From a checkpoint of a small transformer trained on Wikipedia: 1.21M parameters, shifted keys.
Each number is 128 + 24 x the weight over its row's rms, rounded and kept within 0 to 255. Layers, rows and columns count from 0. Numbers have three digits each. The size before them is the row's rms in percent of the matrix's.

# layer 5 MLP down (transposed), 512x96, rms 0.0265, rows 397-469, columns 0-95
100:106110102122156121123131091159141100137131139157114120134143134136169139120146101170159122114127075134128140126114118114153093127116139089132140115151136135112140119109117161136096079151138139173123151123142150129111120122115183162173148077145164135099101182102117176134117140179098128166
106:116136142175127121124154142121115155183136116113124139143103135122148130104143137118177128144148131146094155198155134190084083149140152159112125116111132129105171142116146202112126098160161152126148146128114166118131130119151129126156132168087149127136114117128169118111117115137113135113
109:131087139161105125140069112142101107094116121126121189123149087132147158166138120161139081152138148136122163118113129172103151127145125153121109091071134144122128127103095129156150086109096131131093098113144138150163114143154134127104158077134136151152127136137104137138121111134106089101
100:139152137117120104117141186122134131138155150128144116099122147085104147156137091121140081134114153098172092133146115117100092103114123143142151139135122155100117112147146144130112132143150186132095145168095155136102130134045106120131124136111131147118122094156149091125142151186154124114
092:104116143113140113115126118098114090148140173131122129122147129133166143106159125141143144117130171114136138126131057110111156125156132152148101138119166094113116195119111096138110087111128120144094131085119121146131119109148115190128187109124149115140106120112086145130092132128166079133
099:140129147121060150124164123153141171139120123144145171130131112114155152157119131157109119157154162078119130072131110145143107140130091080108114100097135108121151108156152136147133132059124137142122180136139137137098125155107115136126135149168119141073125125128156157137132137141156092120
103:143153141111119052106119145126120153107127079136145164147148107157116118129139149121125112112131154146127142125125122160150101152124173097162161091096162114106133144105110182114161139108095137140138127140174139145112133152130180119078165135142129099093142117088141149126122116121086122152
093:084129162119138133141135063155153141126081095133134154122097123137158122118132134136092134081135093138144114141110132136131135109130126133110107135116073171127105161144076070141112136134156105079114136173173161126142118108087130121125094135132131133134094132147139166119081119158128134122
104:158114138116139136151136145093093122166136136100137166165139163132118104130131114111106127135116160102150161123086144106072105082152103185145128098099129112118136118135121134087143120153116101172142101122146142158136097134118135084103125150134162085149088132172098148128091112127156123110
105:115137095156127155105101118111136114064166151108094152131110163140130113119171126136076119112154129140177119157101121119139109106133087140156144138153145119131151161120125103127122173152113119103146130198154123087113124119140103146114115103180131158173116143158130095142130139105135145145
098:106135131149131164166112155145128154160114140096110123144127123153160147131131101153115116163139127082174108159134146140151105120104069102084118107098182174118125116146156127135077132118164135115162152139152129125092082130138127121089104110075114147105140142113104114133104129098133112115
126:116112143183155136137116090132133141133167125076116131106111108117082121132082173133140080150120103130133106135124124100146100091148133149151122132133092112164132161115160134124107121147189152165136120104145134108122101123077107133141084129146140096119109126129114160152125179115134155168
107:109130138140118141115106147139149136090158102129112162158057175126144148137144162120115172106120135145109106088161137146115166113128102116174105156138094125102077089137138106133139093132138121123152125119156113117143127091150111124118109089133129117134128143177134122131120125155102145204
105:089106155170133139132128114105155125143147161106094127139103109145137114131166106107118135118102161121151100123156112110130056117120140131097168109181103123125183149107102136146135115143130133114102130139075148131134136134149095113115059117103134093114105092117114099125151109090156132145
115:160125115108144130116135107119145171119084140110110139166117099127143114157120104120162100130121176149152123121117145102098122125150172102096109137150119099100128125154150119130077137116124137160145149124120123118120145128001149117137138132128130142136104124120114159146102110100096113111
107:127133098138090140101141127147138111136139090107129114106094105123114135117125161119142123125094123115125132134111097100125098106121128143117135078116102139135139097087132119077121103169172170167141109124122157091135139124117105157112101147157087139186114149155144112153143074078131175156
108:123113170147130122138136105076134108135147116111132186141126156136106146164113101155094146131146145113106160130125180166115173124150135133135111138083156118128108111126135156140073135113101142097110168106146104132084090122157143147099148122137121090125124096153101140163140104077098136132
105:145132145147138109161136126147114151091150141111131147120109165070159087136158129127115142130117136072126131120119110126165123137088104119136127164156113137103130149129115117142095131095110153147136139137156100137157132096133178160217111141153159147114152147109152144086100127125081119146
105:126155119101130119113148100137147089114171126121108124181133160131110150116132131131127170158096142144149134143135097101141155134107136195110107150169101187116127146129130109086154133134121090157158156108123125133145154148149120140127137118171149089083134139118110140092135105067105112108
108:110142107125145150115133108170140168165100135121077154109151111188117130097112092126150159151175139076123155098127149110085143148107071108173110109128162147110144087122141101133127111115124156118118162115110125125130135133141097105130149145114081114123122155122150101120145125138141174143
095:094113119131153119110129153165121127148135157119134137119131156137132120138066120144111101140163085136104107114106131102134103117120078137075090119161151153097161155163113109095123109105119141176118136103140157169144156132151118126149101127175134128111178162133133173124118107110151166105
098:153124106135157113128109117094118140126108124093119089137172128157105113144160117151132128115140116150122092111137140137112146105137115131143136099122076165117100155158135155090114180069082143136151152127150085139140139136127131106082127122118185142103082131110064099144110122138112120117
111:113102075122139090136146140142128169145125140112104143122170158150126147140129150090116127090129136148157182113159137148129114090176103154094130153120091125150141089119120126106127144069171146169145109112106165153115160142133122141133131118144134098130128077153096150111124120167106148111
107:096106129124123142128128120161148114125142115122134153112133085074170147156153108181133110149100167097113121127094098134141191113102095157134172129121109121125109137152126118135145183130122135135118168165133126162096162108156094155099116136129138145148164172133153142119106127114144129082
083:160102147136100159144138084144179154134144038127115092127134131131078142124129173152136088103103117102146117089104137125102155110141071142113154119113129159160134137123140109130111167125111149180131098150118146133118099112122104151131152126100130132123124143136163142156132133132124135166
101:143162115109162142160074108116133125126137081154131110125118142132124138113113134120116098129095123129166128137100139104159110116116129128113151178157121152159160157083106164105074098165153137131114111128142106089129081128126115109141120152107081138141097156158133110083136122119110085085
058:129108139155149182133181172165099090141140146107147137116126151183140103148127123148159183110080115121122102115125147148108151116105126152122127097156112135113115130112123146139148124132117120137149069122138114088156126094132160172126113161122155130133158145163130161105180121146129105144
105:149142125109124085111142141117127087138111144127114138155116150139091170137105133128136148142096130117099143127130103093124131128072100161116086089092130127120122084192106150138131138114107124138154121134125106152113141108063163121133079125131093148182126162112102105172152123136155129126
108:143172156097119162139119112161119110087105122157118145155177166114125136126165129135104117136163147120148111105139139127112090167121091133163148115116084117085157134142152127143085156140154125129144094102143092162132114125127120145142128105046111141149172146142124096131150110114124151138
099:121127127150154125115074108131100113108101124095103141121113114157118144115103104131152139171158117165150109138098113094118097138145146130151146106145135080137166156143086108086133112150169167115147120126139135122182094129194125123142156106100157101156106140120130108092135158096106121152
098:167083113183140101107097098090140114133088134123094133182098139172152137122115136147123125180135134166171164116120176129126076111104108134123121117136136118112120167136116129110108133121123122120125096095123138100146125180166144142151091108154127141131139164131141131151097157130101123113
105:146169126153133139124127124144113156112111165123105118103090137122151158141153121118111125100090125088139110162092141168107118152154147088129139139129069164147123145147188137086111079138143135140106170202123130140103134135114137113130120153106129129128177159115160125140120142161139113110
106:197148124118126145140161113125100103100107145096145159100108133136156126155132166122100132117092099129134117117121127129098158113099133160105103154079102130107119176138106110159114101135130113141172135166132111161169108093110161130173141125134106132135123099127163090126153079130119167116
090:133146123106145153130113138120167147126106119124152172128126159173147149090122085143106106131159095139162110102097145162138081112145141153108100137115146134108104094138131110163151130125139113142141126161135097104111112127098168110127093077121152132099149148118152183123109120204129142145
099:157109127150113121145104092102126117119121124122148143132157082133098149135172193119153123120086119152129174125106147143062100175100075139139133097147114127154159143136108115099114136144134169141076104150101088134100152100147106125147124141105137117124129120134140131129123149088140152101
093:076123169073128097104150134152132132117119113141154101152107137117131136115157070140151144143097110107159120102140145105127176153100169133142146120137130123154135170133117093129118134089133164145119156183134089136094162153131142115156174147096150116172116141136126124109126101094132150130
107:113092117104138148129130140170148116155143146155092142122156158101100122154105128116107116137169116141147188115171131124085144126172132141084148099096121095146150175143152142138129146105150140114107176115145145112087133137141111124152124093111145122084106139131186161122129118105111088133
092:095095157148154113110104127150088135140083137177149120141084158133126140146175108149134109133108116142132115151119139152148092170068114166092141147143121121119139144135144149146139138138101150103136099134103160147152155102067138068115124096148139111114147114093157119116125124155105132108
106:106098123124153110116133134134095125087094140097077141140100161120134132098103125183130101119145132180174153139104138109113069103126107104129132101073134115149146143101115123155093133157146140097136130145125130150098134134194144133134117139096118142163099123140100106118128166143122093139
102:165114102149161162101137161131156147143133164145125138129138127133122194107071128115133138127114059146178109131133165092134138136101126128098068135109117131143159086171118140138113147117161133127133115117123164103121159122119131137103087114138135106142134114103125163154143092101108101143
109:187122113119110119134074149167110132161090144144139134135142171107120124163133134062098116145129163141117188128130146108177122138147134107125119142119112118099107151142128115136119096121152134143140158127122108126138137105205081140092142108118124093132105121121175145138147116145103139104
096:156159093147102141099153092098070144094131130121160195115108116142167110123147120135147129160102138143123150144194105168146134106133155149109149123142136140101125126166111131104122141127132133146133169127131151122124126129155150116157130125134124168070101138111157126139178142106107112169
111:170108116143125147129116068156093175164113120119130077147117137110108126157129112133105164115086163117155131159118149129115167103111116184106140122135078082133174138122116129113124153120105132135098107101186171129136150123096133116116131102173122116094135146118122139112125117147124147107
100:138132104133117110111094125124153148128169093144144091085134135132122068100124143134139112139111197114110132113110146171187120177162106100152124155149118122140114158175125135129129116113134091138139140137183130138123122136116133106091164118150131136101105151144161133095173158136099125140
089:104117145151104133115116109146109111109080145115150142142160116128098107131126124179139167119153122104191154147100131167141163100148107121133161147117110153162122084108143102127158153177119142175135113140132127114127054102086147118123164161106116141151101123101128146131120101128141135132
092:160134155114093125130152140151092159114140123172124145165129080125106107128135144172124116155141131083116159132115141077136149165108108126131165125136136137155108080164123117092107115119126150124116142137114134140103135186098151152132060128116113157108152118140130172128100079136132147098
101:114117166147170148077141119104135125107179123130128132093123179143152096101119091115157145141134122141113121183113122138140122168126109124137151088091138127162132082136137103113100135098132145126138107085114091110085109148131113124075166119140162087078143117113122113130118131102143141147
104:130144146161118153114121108133145136176107140128074187085130128089135119160091151160109133135112118080115147117138099131144090107170136094151136114121095164107145133157112142143095109078152118137125109092103123157109142110160140124144150122120140164158141156118088148086153117136113102145
100:097146120125142124158115132164124135095144135145141122116176128145168111163142138130124148146089097120110163153116136105081074189111131108103170137101122153163155108102141127127162114147112181122105116083116132100128132111108118132105118066114067129155140115132117126124118104135144127153
095:187150139107124118097150125102090138119124080143147120111127108160104164135145097111116156090110120140117117104101116133090125160127092093103112108074116139097130141140120104132140179134153135117066119143113128109138116173056136152121138151132141133155127145126136119100127133139107073139
102:117114139147146114159116103119167152123089111135089138090117152118195098114101153111123090150153115134168076117138109188130130160143130137173130140141109127160134162154151118126094141140114112152134128111148133149155171164142156115111121138114136173137087100151114146111098125158129113100
113:107131094120144139128136142136093115095116111145146134151111126153142121098105130112172104122108153103122096141118141118104114109084085144116112151108134124156142122120093140113157123088100137076120106150141151119112138152187136074171164099150136075112095155122149114154132104128118083082
104:115129139132173123156161139113130118119135142134148179134111110149135094091140110113123139090129164116117090115132087119113130139159113168160112089169151118131102131169114137115093094154137133134136108146202173134115127095168131096122125142148110157122105113089162134113138081163143125149
104:126090138098148114082134141152137176125131147149183102097111126106094073143137094116129128154124172136111129113178137101115137151104116122144112114126109175107139140159088180133118127093127096138118162089087126142127105113153089153116110112160145119115117141137118078119125127116144149152
082:096125085106141072123135152115118104151183128103134088124133086097081155140121114140132126124072091124122195090144147110125126109119167176125130104086143128181114137105120143122117093153112113131124155116137131107107104122100111160152115140129114112164128148121130101128128151101137129102
083:106127111168139117101116134134118116188121125151173119132100139171136153135148126107114120141110112098134144193180141134150095111157102111115107130138181112147077111116117143146123151097080135139155119129126102158130127098132136101088181141119141118159116131135144122153133142109191110133
100:097146162136124108113131103085077158113141136121140134119188135131103111158113107144111119114112080170167139170129130132088118151134103108148142157123145126105103156126093159090122067112121110158127160099147139110094145110138145103122159085153157141155086147135121122120131129113167133139
097:113107133080122112149079106142120153088163146133151163144135123083073100172099124112137163094118111145105124150155153123150144146140142114141131116129143093104131121083135149165131124059123102132123128115146120126084097106122154149111152125119096142106126152162118131083109111173112111123
102:141161150132131123131141090119088158089133155114092130144127120123146144118124132131101126112098152134120093090116118169153142182158083128115130139121129118113138113113155091117148131133129100093084121126071133105128162142165109103121151100143153105113167101097132143179107067157096146117
120:144150133158139146130143144092118147112131131146124105114137124133106107111103140151128131096161136163120121155156128115136151147181089131051072162146108096143163157136144110122097118160126117168142137163129133155125090092171148123139112145123122131105146163088168137159122079138104132137
102:107142126146137115110108115120130137124163103107125147149113114136122114135140129171185184122137155142161117149113120156095090153134155093106162103108115128125104147124126148165136140092134157086163084139136116141102124160155118180147135133135104104108133052112184112117103131142133133152
097:098091108130140127170141136114137139105135132170128121110130087142089161152120155142112136116129084109132115114148110110169143181130117167101140130146160108136119131126097127082154092142184144115119168171098183174120118146164117124150126128139158158117177107150144137129107124133144140104
101:129101117121118135169115098098136153124104158151156145175081151136135130101106119141079147156110097080073152159107130118172160148135098134145160112147113130118095103109113123173118142150129148160128148096149169146122108128114122138122148167132145159102101121136152111132108121080106138093
102:143103132132146092108102096145085120127128099130156186102132140142184147102103148097128121122127134151112134090146118140156084122171140096159166156117100134089130161140103098123112122132150134148138133107103131113104143126152154122113182153084126147128147126172161136166120095127126101167
102:141117114126147121155152113080153141132133106143177127117138118132127127135127110173133104131123094133183139138124137182081116116127147131122099121096143106146074135114139129183073154139130140114145100142131146167109161178141120132169131126153150126177126178124128112156133076139134113116
090:139107122139146131134154168161125127140165117102160139126121157085144127155110158091131135118093141120175147151117131164090117107135138094139167134132176109127175129122142086121077174119157130104133180122112115126143122135135109128120200132105119124102130134154098078123146136106123160111
105:092160117087142135143135154183134137048145113110089119150148168119128120122124123173074160117136117142138128141157118130098150105128118118120134112139133147160098155137098154126141121098137157092142123145149141151090127142114085102143127095189127106144094143118154129091161108124140123127
082:155123106172129121094107126123152148114169133156127139130111088092139120137145105106123112121137103165144090085111152109113142140099146102127122154099125159107133114114090166081110098159145137162118143152181133108115128186128120126117123116102097152080128105083130112135101127129136066133
078:109141160165105159160112093132141077122112128098145136132152116099102127150097112127113077157154112137121106126138108146079126136132154133130157125125109107124113161157128158127153118163144127110133162093086147147146090167131144155144123113110103140123101130139128145133190134101154059168
094:103154136109133171119142120134155126166139151100143180125137184132094125109134088112135145159139102156133158130129139166146178148148183111146139104122129102128095140164140131105132104109150111146131148127104105122174102137065105123167151114114131123124133126124080165085121092124105125134
096:153205147160105142151141100104138093090155119097119102173131132120162153129114155154115112156145140097130099084123149130136104117095087101165133115111153132149126124134136128151133161126110123127127174132097141111141156142093105127168148122111117165119167150124142151092144133115189135131
100:114171131105132091154150104164122114111138132115108104117128144145123132120131147123148147085214128136142112136116131153114142109114125137123135149155124127193126144140139148103128109120140119187161134169091146096106143134153081101092141135141164081156131130149178135157151129109124161126
085:120133099152148136131121133146147128131155098149102096133124080135155121067156148111152086124102167112128132121151137107085145161132123099138100097149169062123152136125127128150121170124102166154105119126079086145133103095135132132121161153098113132129142172114120115141126114088099105101
# layer 5 MLP up, 512x96, rms 0.147, rows 398-469, columns 0-95
113:097109092153133111140097144153138104136166152166142132117147093174133124074140098106125142100119121151153124125111130127148157141117138148149123125150136113145107130125118187142140093128135141098135108146117138114199138147129097162137157131104165093110183095156138153112092150138080117101
108:165126130116093125135130153126126124106102130086110146118129102120105151119130138204117098193115113176132136141145101168158136096127099118146135114108154101145152118106166102141108113117096112126120101096136118154128105122142158145160101135127098093081101126111163092151142156132094092114
097:124117189177090146095122175130134083104162140130178142157134108146103165074126123112126108109116125107122106133145091119101133119104125098116102135110138120160105139109143148157168129148085156119121150133147143122112128156096163160119130159120129116130161112150148108089150120174149122156
097:137110153096148135111147128187091112091140099110107123110127094095129154134136131108127088113113141125127123142143119092110162132157132155126125119166179189133094102104157128155125101135141074108152144145128172128158125144124168098124093143099089125131105111141128116117100124154150097081
099:130133150119105115136120134110139110133158150148126103147106148136122122159121145094078149118126130114080162111142117125124101151136100110122111104134151098150152158110120141142131150106096185157117105118105100130138192192130101151102111073164145127141148136114131076093114107118178145112
111:091107095151143144146139141121125110106167139123109141093159162120077096155081121157099141138121145123143143185144117138109120156093136091125121159189135141150127099134150125094110106166141122122102126098134073088135136102116136126130081145117135131109110126098116152072125109107130106118
101:120136103132140146132125130123107107161104119116144115082140155145084151115099134097103159123115109125116154172121174144130102115139112099075114147122150145121156117118128142117152183059162144125096119141121101143188135170101104106121110128143151139118134124134103166101074129163123142114
103:106146152137157125158132126159152127145081168114147141106158142103085127142113109122102130137135124131113151130143084122140167169127169072081118152139118109118131148139143159120101108093106089114179140085134129108140114118108135123137136076135142087113130111112139100118120098151150098068
109:109131167059159155125133138095088188104102127132099141113138110103169168109096147116141107151144121143137146136106157134144144154142119124138162132128127151135147122098139153162120148103152132067107104136134142097148105140138147130096080144128165163160139116103108123084161116114110148137
098:112100156113106113177081147138117094099170111092144101117141131154116079125081129180142125166106141129166133139120155108142135096147136100147091160140142135102158117124098152163138111139107110114137143145095156089098138127145118127105144106126155141110110129163123090110059125129124117131
101:111126154146112104159132149096121136128144102102133133121170096156139156047131152099120118107127112137113141097137153131108124060109106112138107123135145131155116147087141102156157126162182086143160131100145148085133130131119122137117153121110186161149112089130096108104150131131126123131
109:165161136143136093147150120151147123101129078116111138144116146107102100142127153147140091122130128121141134142148082106154145139121181130147115095083120093153169104119170116120197094127084152116139108133121125110143109116137134113142152164179103138068121146161136136140121152117120157124
115:145104166151103109158152113156096142110099109149165133100185117132144132099099176153116129109128116113101137134120140123125101161129132124135136091093108107137090151132151128111132122172142087106170110128159131105158095110175139169154117083111120155145131122062114121116100110118151140133
103:167133152086117147159135137169141150143103111148143124131132136105120121120128105132142142148141120100123161089127144120162168199125145126132169104147125095151162107120163154164119164123135143097144110141179088148159137128129125159140073105092108134137156099133108123130148133171137112174
102:163119139127147116141111145127132092118112074091119102098140132099156109137143134121136131154111107101128136129170134111098127136119111093106136120110145127092167088094169172144160153152119147130163131108084154110126153162109184134139119125156107154186100122089112108157118102106092151131
110:103123154130147134100098104108150100145110097103129120086143125119106156142131108115148121149133158156145160115162141130154128173148148137161112123111152106143090109138189149140110185089154111099128152076144123111144142128154134089086100150154126120172126090131127144138097109168138138158
102:108102137093146122099135094101102099149130121168106128114135130131111141117144181139143140152163173128090140150145087110106138120084125116146147153141138119115129135148129177070113152099157131149093099128103166102159107147122118113081111126123104130128168102186117124126154145112129148086
112:102111105160100097153138135103130115126141145119139108137128093147135105121113141139138185122118149121130140101156142172105142137103077133128133173141127135093145128066126104156166131110145147118109080139143085102120135138116135107179103123124168092154093138124108071105090096123096130116
106:133139097145104114128128144146170122102110115107146095149136109154110132146057167103156098148165139137163163154106135119074168119121128118179111153124111098135155135115099142132110115122117143099137129120140129088156139116126177139161140130167144088097110114165161105132101149117111168137
096:117124126146121109149096198099115145083098120138124116108119113132132127124112117151086106128142108131181170114139103110151115118169127151188145119136119156183102149114178151148123139132125167131123110144120125118179120167148157139149102115131125089147121117098119158130170119112135092154
097:080090143148114094133133155140124147106136115088111129089139122107092087140109124106115132117152178135149110099109143144127119161142126106139167147155186147141117143136136166114166140122130111170144174074114121132151122116158171134141086136161150159140110098107097100138130157113106151124
112:096124153132122110140147142131140116120104129082128127099133178094130078155106170134095140160119107106088132130112097130128144151109161136152151164105139144128143113117120078082097132111086149087118140112118129108170114087153158123142142171128096156148139113095120166117118138092116145085
106:164146105172118117136142123153094133102121124141134135160124104118131094128103153115148162131132136096115131127141066179096149125147142144126120128113099101095116114112143150123154132138148132134112127068127139105154103165163130142109128146093185121096149142114131127078132109194115160080
085:183116127123130148147115161126106120130151121112157129106169110110117079135129122169087143131086136124110116116114120092089113140072112093107170172105151114150091097099142149140132138087129105157136101108104155144125138149160096140146115120144143057121129118141128124133142128088142125163
106:143152126130133157112102150118154105115126141148145144140190108152141140115169167081160124102120130099114144118149136112135109128114129094101114091154095131165127143091104161151159110133162130088167125177078104110132098158151096118137126161137096117092127140120111125128100121153092095097
063:078119132140105119149109100132140166093102171133132130118098098127132152124122135154135078138100114134120096128114109119081163161151127138164144062151131171095118118142077139127142168137160130147143122144113118157094153106136135112133114095069122115150168155127141126141144172146132146141
094:162150141148156108168124133095110111138172162127126136140137112101098134112101117097151120148126112212087108169075130128112114124136150151122096144130134145137129104123120135122063093092147146117140124141152126130098153127134126095144093101097162130135099104137127138124104192141126111128
107:144148140101090066126134137129109093151106119120139107095142111148153133148119134150134132119168103131161134107137115096131144111112070129175135136156111087164148081117164083132126116137160100121148111117183149173171135137112133108135121116117162113147162110110144114131087109158154149137
106:134101150100077106167146127125123130108097118134144143128127192125122144159131151136140144152115094155123105116116120107121062195100118139105088120116148114135109125151164182164113127132083116092130117139103103144104144168145144126145105160114175133162116106135113152122119111151126111113
100:100142146146114147106132139180134075146124134094146128128124131133139090147110130098111116173139114160055101168120128138119128118103095154119138113142131090131146130060129124077145142146096131119164137159110057116127141107142107092136134123128135144145103121122164093165125117116118120130
107:172149149146089133135099158137112115120174089135141090141171133128092128155115115143067096099151140140157125097157115133121075125117130120145106089122117100150097108132146116120155108138107145118129101113103071127111149143157130152164120162124100139127133123107127082153146138137174093154
098:123172149134142116123138148070092126140108119136168133105117121107135147102098132135138130131168119145164123116145153148125141161102133145134148147158166141117118140144130124152135133145079156148163124134094128115190126113100172084076173148148124097125133124153108090086101131090108155157
095:096092140130131121126142131118141112113106117123144174105167139124174112124122105124090108127130100120112129166097116105123077127198121103164155086127130148093135114188138140143135112158156102123099124098152102080127147143127157142145087109123109087125113097163151130123107142159164122126
103:139103112122107121152119143154121091107140103173110103149136146104128120126109155126109093146123070140112153126169128100131114156177078119149128126139152137132136145127152120144101109106113109142125103101095131136172104116125128121094127131119088167101084113159079177183160109115108142093
098:119096133146141105089135127141153075129141136109141121110112137143088123115112112102129084150134120148123086124129139099129103117155146135127103160119141142101071123129139175140108122068105107112127111130149153088159170140146102112142123085118125180132162109161160093154121180116148118161
118:099121134116130144129116085146118150134128086117137166134136062106064117116091157159128104162148127175151124123145125125143126123131068092108188149143135117130126097123140176135146121148121145141079135122095127143144157128121164076131115158136156105109148116145140131129132142130150088142
097:110144105153118107160109159127106105113122102121135146087073135149087123128133169131125134160092111132124088112123085135132115114104112160122097152137142146139116112139148153129156131099143152126108118150133161132140156188154154138087092153128175116105161177133109198118115127127101136142
094:107113144109143142150084096127116126137109119114118119157122094099126137122100143118132129102139191140127135169112131102123147112135156147138126149152164141086111105146127158165142104111181079170135122091131123113097130092154136168110118154074172175153149105119133132082096136140128140137
108:099112104152147124110108114114091123141143121138145131146109095135141160093142167132130114130143152132139136157100139137173120093130141144185083135126147158129143095139122173144153150140106130113135154137089131135173087140192140121101119112159134128122160167086111149156080174114124110151
097:102144134152085099130133130152111094163107116125170108140097142139113137113100094116153097162133117129148084138187109101160120158137148080131165151113171108136119104140126107128169157095112111109110124100180116141140145111163114120114111172096129164130113141140132133113172095136151143111
093:099130142095158115142099066083180114087114142140146134116130149104111146149060132133116168162102133163135098166172130121141125127151092139140170175111127137139140153137111129150149142136126107120136107120119147141115134160149154082111162120116099145124128094108127113161172148116134121143
111:164134095117104154141122105147105141124136086142132174139139131134146111150175104112146128086137118176116128087122136126097106109132083096105136084155127143105153082101146136136110196116115097117117140096151128124121130145173132132149124127103095106093108079134115111124146117152141076139
095:104166169087134111134125143112136115168151134120127149172188139142140156097128104110123064117125152148137082160153137126114134120124145133090125077093149094132093134109153105142122148114147094155115076130127076140094119147139147109106133128146127124136102130122158115135119123136165080135
093:126116135143141137132106126106131120105147100165139146133144127111173113138110160098146115102131125065094111185127153113115137181134179138107133111167155153184127120154140170112165131142149125143107130140139102165128134158118118082090132127171130156142136124136102112104147128121144175087
094:103173143136135102139140124126102149127105101115143096142118126113145160136126125098161148121081125140103105060119097156083104123120143154107088119147119093101125137107152126152121098154120118119074107154097134125140096129137158124160112132135180123118088131180139116132150142090083122089
096:163154119132084108099128131140092105112131094158099123117145152115104100148135128140108139129173150109127065096120106095115132130088159159111115119125138113080158110121122108136128145113133125112129086145123124140062090099126147153121148138098108171070103083112151125137132154131116159120
108:118123118131142143106142138140147093102111134129165136147117148112140119121106163147076142141116124125147080134129168156100114159143110139114158133112067086140130148098136135145149128091147133075128066112129097145190139098171143113117158145144108098118091146111111101114122127122082113112
100:116167129151156092123121111118124143157073116119149123137128102141122128145092171106147155113149146132129164112128123126160098162134079135153112097105154131161105118127150152129126133116132108103160110147180113085111082103160070128120110120137145118163166120166151112152086104134103163120
097:113128145119156098171103113139122112106092138119104141153124142133160109157093120107081131089149143144091119163133109125162130175128125157140122124164141089093175103137119148123082135103115178136080084158099103117156133122126111127140127141130132162149107151112101157154145106171125135094
105:145110094100148115116126113146164078122143072137137139109113078128079177114128153148144145123116116115149152154139116099118143121157107103154110118131145155086149115149137148106098117127082139147128118121107121105123111161139121112128151096133123098129125059093109087130166121128183130096
108:142152122135145112135125131120098117093177149123095131106190125121136134109125127160114150118121159165149084163145118127128152113139144141140121185168149105131090104154139154156090153151135112134135103124104131089090127120112106144087159144097144113157138109080120099134130110092163135075
097:130097095129162106112183127134110076106169143116130099117108117116137160131151100098111150122104140101071111138126111072119093143121150113133141074146123113159160115078148115147146130131128177118146125129102119103110162111129156075114114160099112114139143114114114105110148138121148088128
105:155135142140123095121113097085134103115113131076157140163157148128144161079154130096141109128143135146131097134125122132106132149152161137149135164133093139151101099138164146135114159089102134127114136151094132139159153135146120085139174067103104103128081127106126073120157096122125128149
090:124111166145154133158120132130131137124126115094129095178136134156150136125181163138157108116130067092121162129144121135130104135146128130099132098167137122078134113135120147156179111138141158097113098137162104083103119118144155178160118159166159138109105133116132134101117096125141178132
088:118140155170159120149129127128073073113124142128168122139142109130093131126130122088112136127122118186136154189138105163144120142162089114150122145148168104130125125138126125099089074159177145169169146122124150112103103137124096102135120114148161143167110122126111104138114129128106112116
098:094174151148109137129124123115145125111165166135151173154126150205086104100117143117145142151121111118125136094118116127108130132091139151177163146122147088110128115140138130122105129137121136110114097090147105184174168161129182148122132098127137117154148149144121102130141092108118113124
099:116116144131142106071118134103112131102166097097134109104123110123119147122175123121154102087111071094076155107125108120139086145105149112105128112153118157109101138116090150130132198152140142111138128124150110118111140119136112115091109118135151185105131095114095136136094135165152151127
102:113123097142080140139087131160134119079144107091086124096127139147129131117125141111131155105167148102138166149129109162177131140145125102140139151095108142157100089151145142136142145141177088102117124143091087130132177112113123101136114120097153135069164125120114125152132148152139105097
106:106117128142127141139177151140118132080099138123137087152106135125094138111107137124137144127198113154099123133160143104146112170133083111085132158143133158158156078122143159102153154131135129144132103126165115136120150149129157075115107167167160133106141159162146122148160139122133148157
097:152114130095127156131160130114130095140101098133140129130147166162126138142129177146133142133158148173143202158157082119152116087124137096147160120155147164099135129121110093094116111094144131092141116130106145115151146137157152107125143092086152105095127133140130127100087163109131092114
101:130102121148144123157162118126188094108151136143137110146151131172181121151151162135155144097102132134108140141144084108123133102127094124138138174129160087169151157115134138136179092101120157142137163111122090120114145107112130126123174147155110146116144091111135143075111121168132123130
107:126125136155133125169141125159135075111110183121130114091156092147136154137144135130135140140134146120136113153152155116133124108148152126109127122140137115120167139125121119113118114132137114131163145129138089108142119114129150073206165107182158128184153079114131095172093121143145114087
089:154115102138081116147110153134115138145145109144145132136102137122126144124101133108094129117094132149123099125165141136162089136142163125133130145077120069109139127108177144125170123117145094097128127109121123129128183113151183164114124151113145190125101166152097124143106154177145147117
103:084115126132104086123103207119105128120137094140107140115120128152104115097108162138150120147127156147133131155170112155148192121086126135100108141122140102131135150117114143135144110124148094116091147127137102107095086145159097161105176148112135155095119142111114160128106148161122106094
096:073146131167151155136126149149097176123105112088142152102145137165136153149124137096104136096109116144131116150128127155133140090161149111121166137121167150133160141124144113086109106145110110126092154127177118146129135134127117100131154146135144156067178128102088140140123098089169135148
096:111096126142103136122182113118097097092156129126153110118108132084088129149120104172075123113134111097149112125138142116141121097081095114116156149106153123157120125093167142123119180114108149143132087129160097139100094146141148163147120112150103140114182108137108126151159106161115117128
084:128166094110169119144120108130134138072117157120089150134132151137149129131141158124120085111101087154128156091131140134112114138071143105127083144149132119112126168145137143106099127169106116114109122099113124104176152103198120114125117129070162117092106127126105104143144112103139115115
082:107162123125095133065081152094092119162125106153147136109105144168130116143091150114116156139093117085164136113171128149132143124115084131100097157096159135128118162126130141125105127118146099124107137146175099090123160130115128097103156160129152143150122135125086115114091155157148128106
090:124126133116149129097145139110142141127093125132136140120169094148122159099128150117111134083103151163113108168102086097131159093112188172130144142138071116132154120147145143110124131126172091159132132149083167110096100108143128099128118093139137116159109095171124112103107112135136169128
097:133107156126088158102095143128101122133102133139119100092139129130152146123109128108149153159106136126141131161135146123130155101095141140139167167176153148121140136127127164086117119129141168144153113121189118118107169089153166077098117150111137122151113125140141103171123133190128084113
104:125151086140135109136133100124096111089107184098155159121138128102136103158127109099101134124194153142121088144115141155077151141142085144118127111153119142133153105129127193155142112099111127116114139124152160144114139139153107123109111133114115154121188149121138116083139139157159091135
093:115157110118120131134173127139107094084165159172129156089167132107123135129113089177123097179148121138137133154116066120135139139099120111100123136146133124110137140100088128135181091095141114148167100080152129102116131103122103117106126092127151124112104115161149145154098146135123122135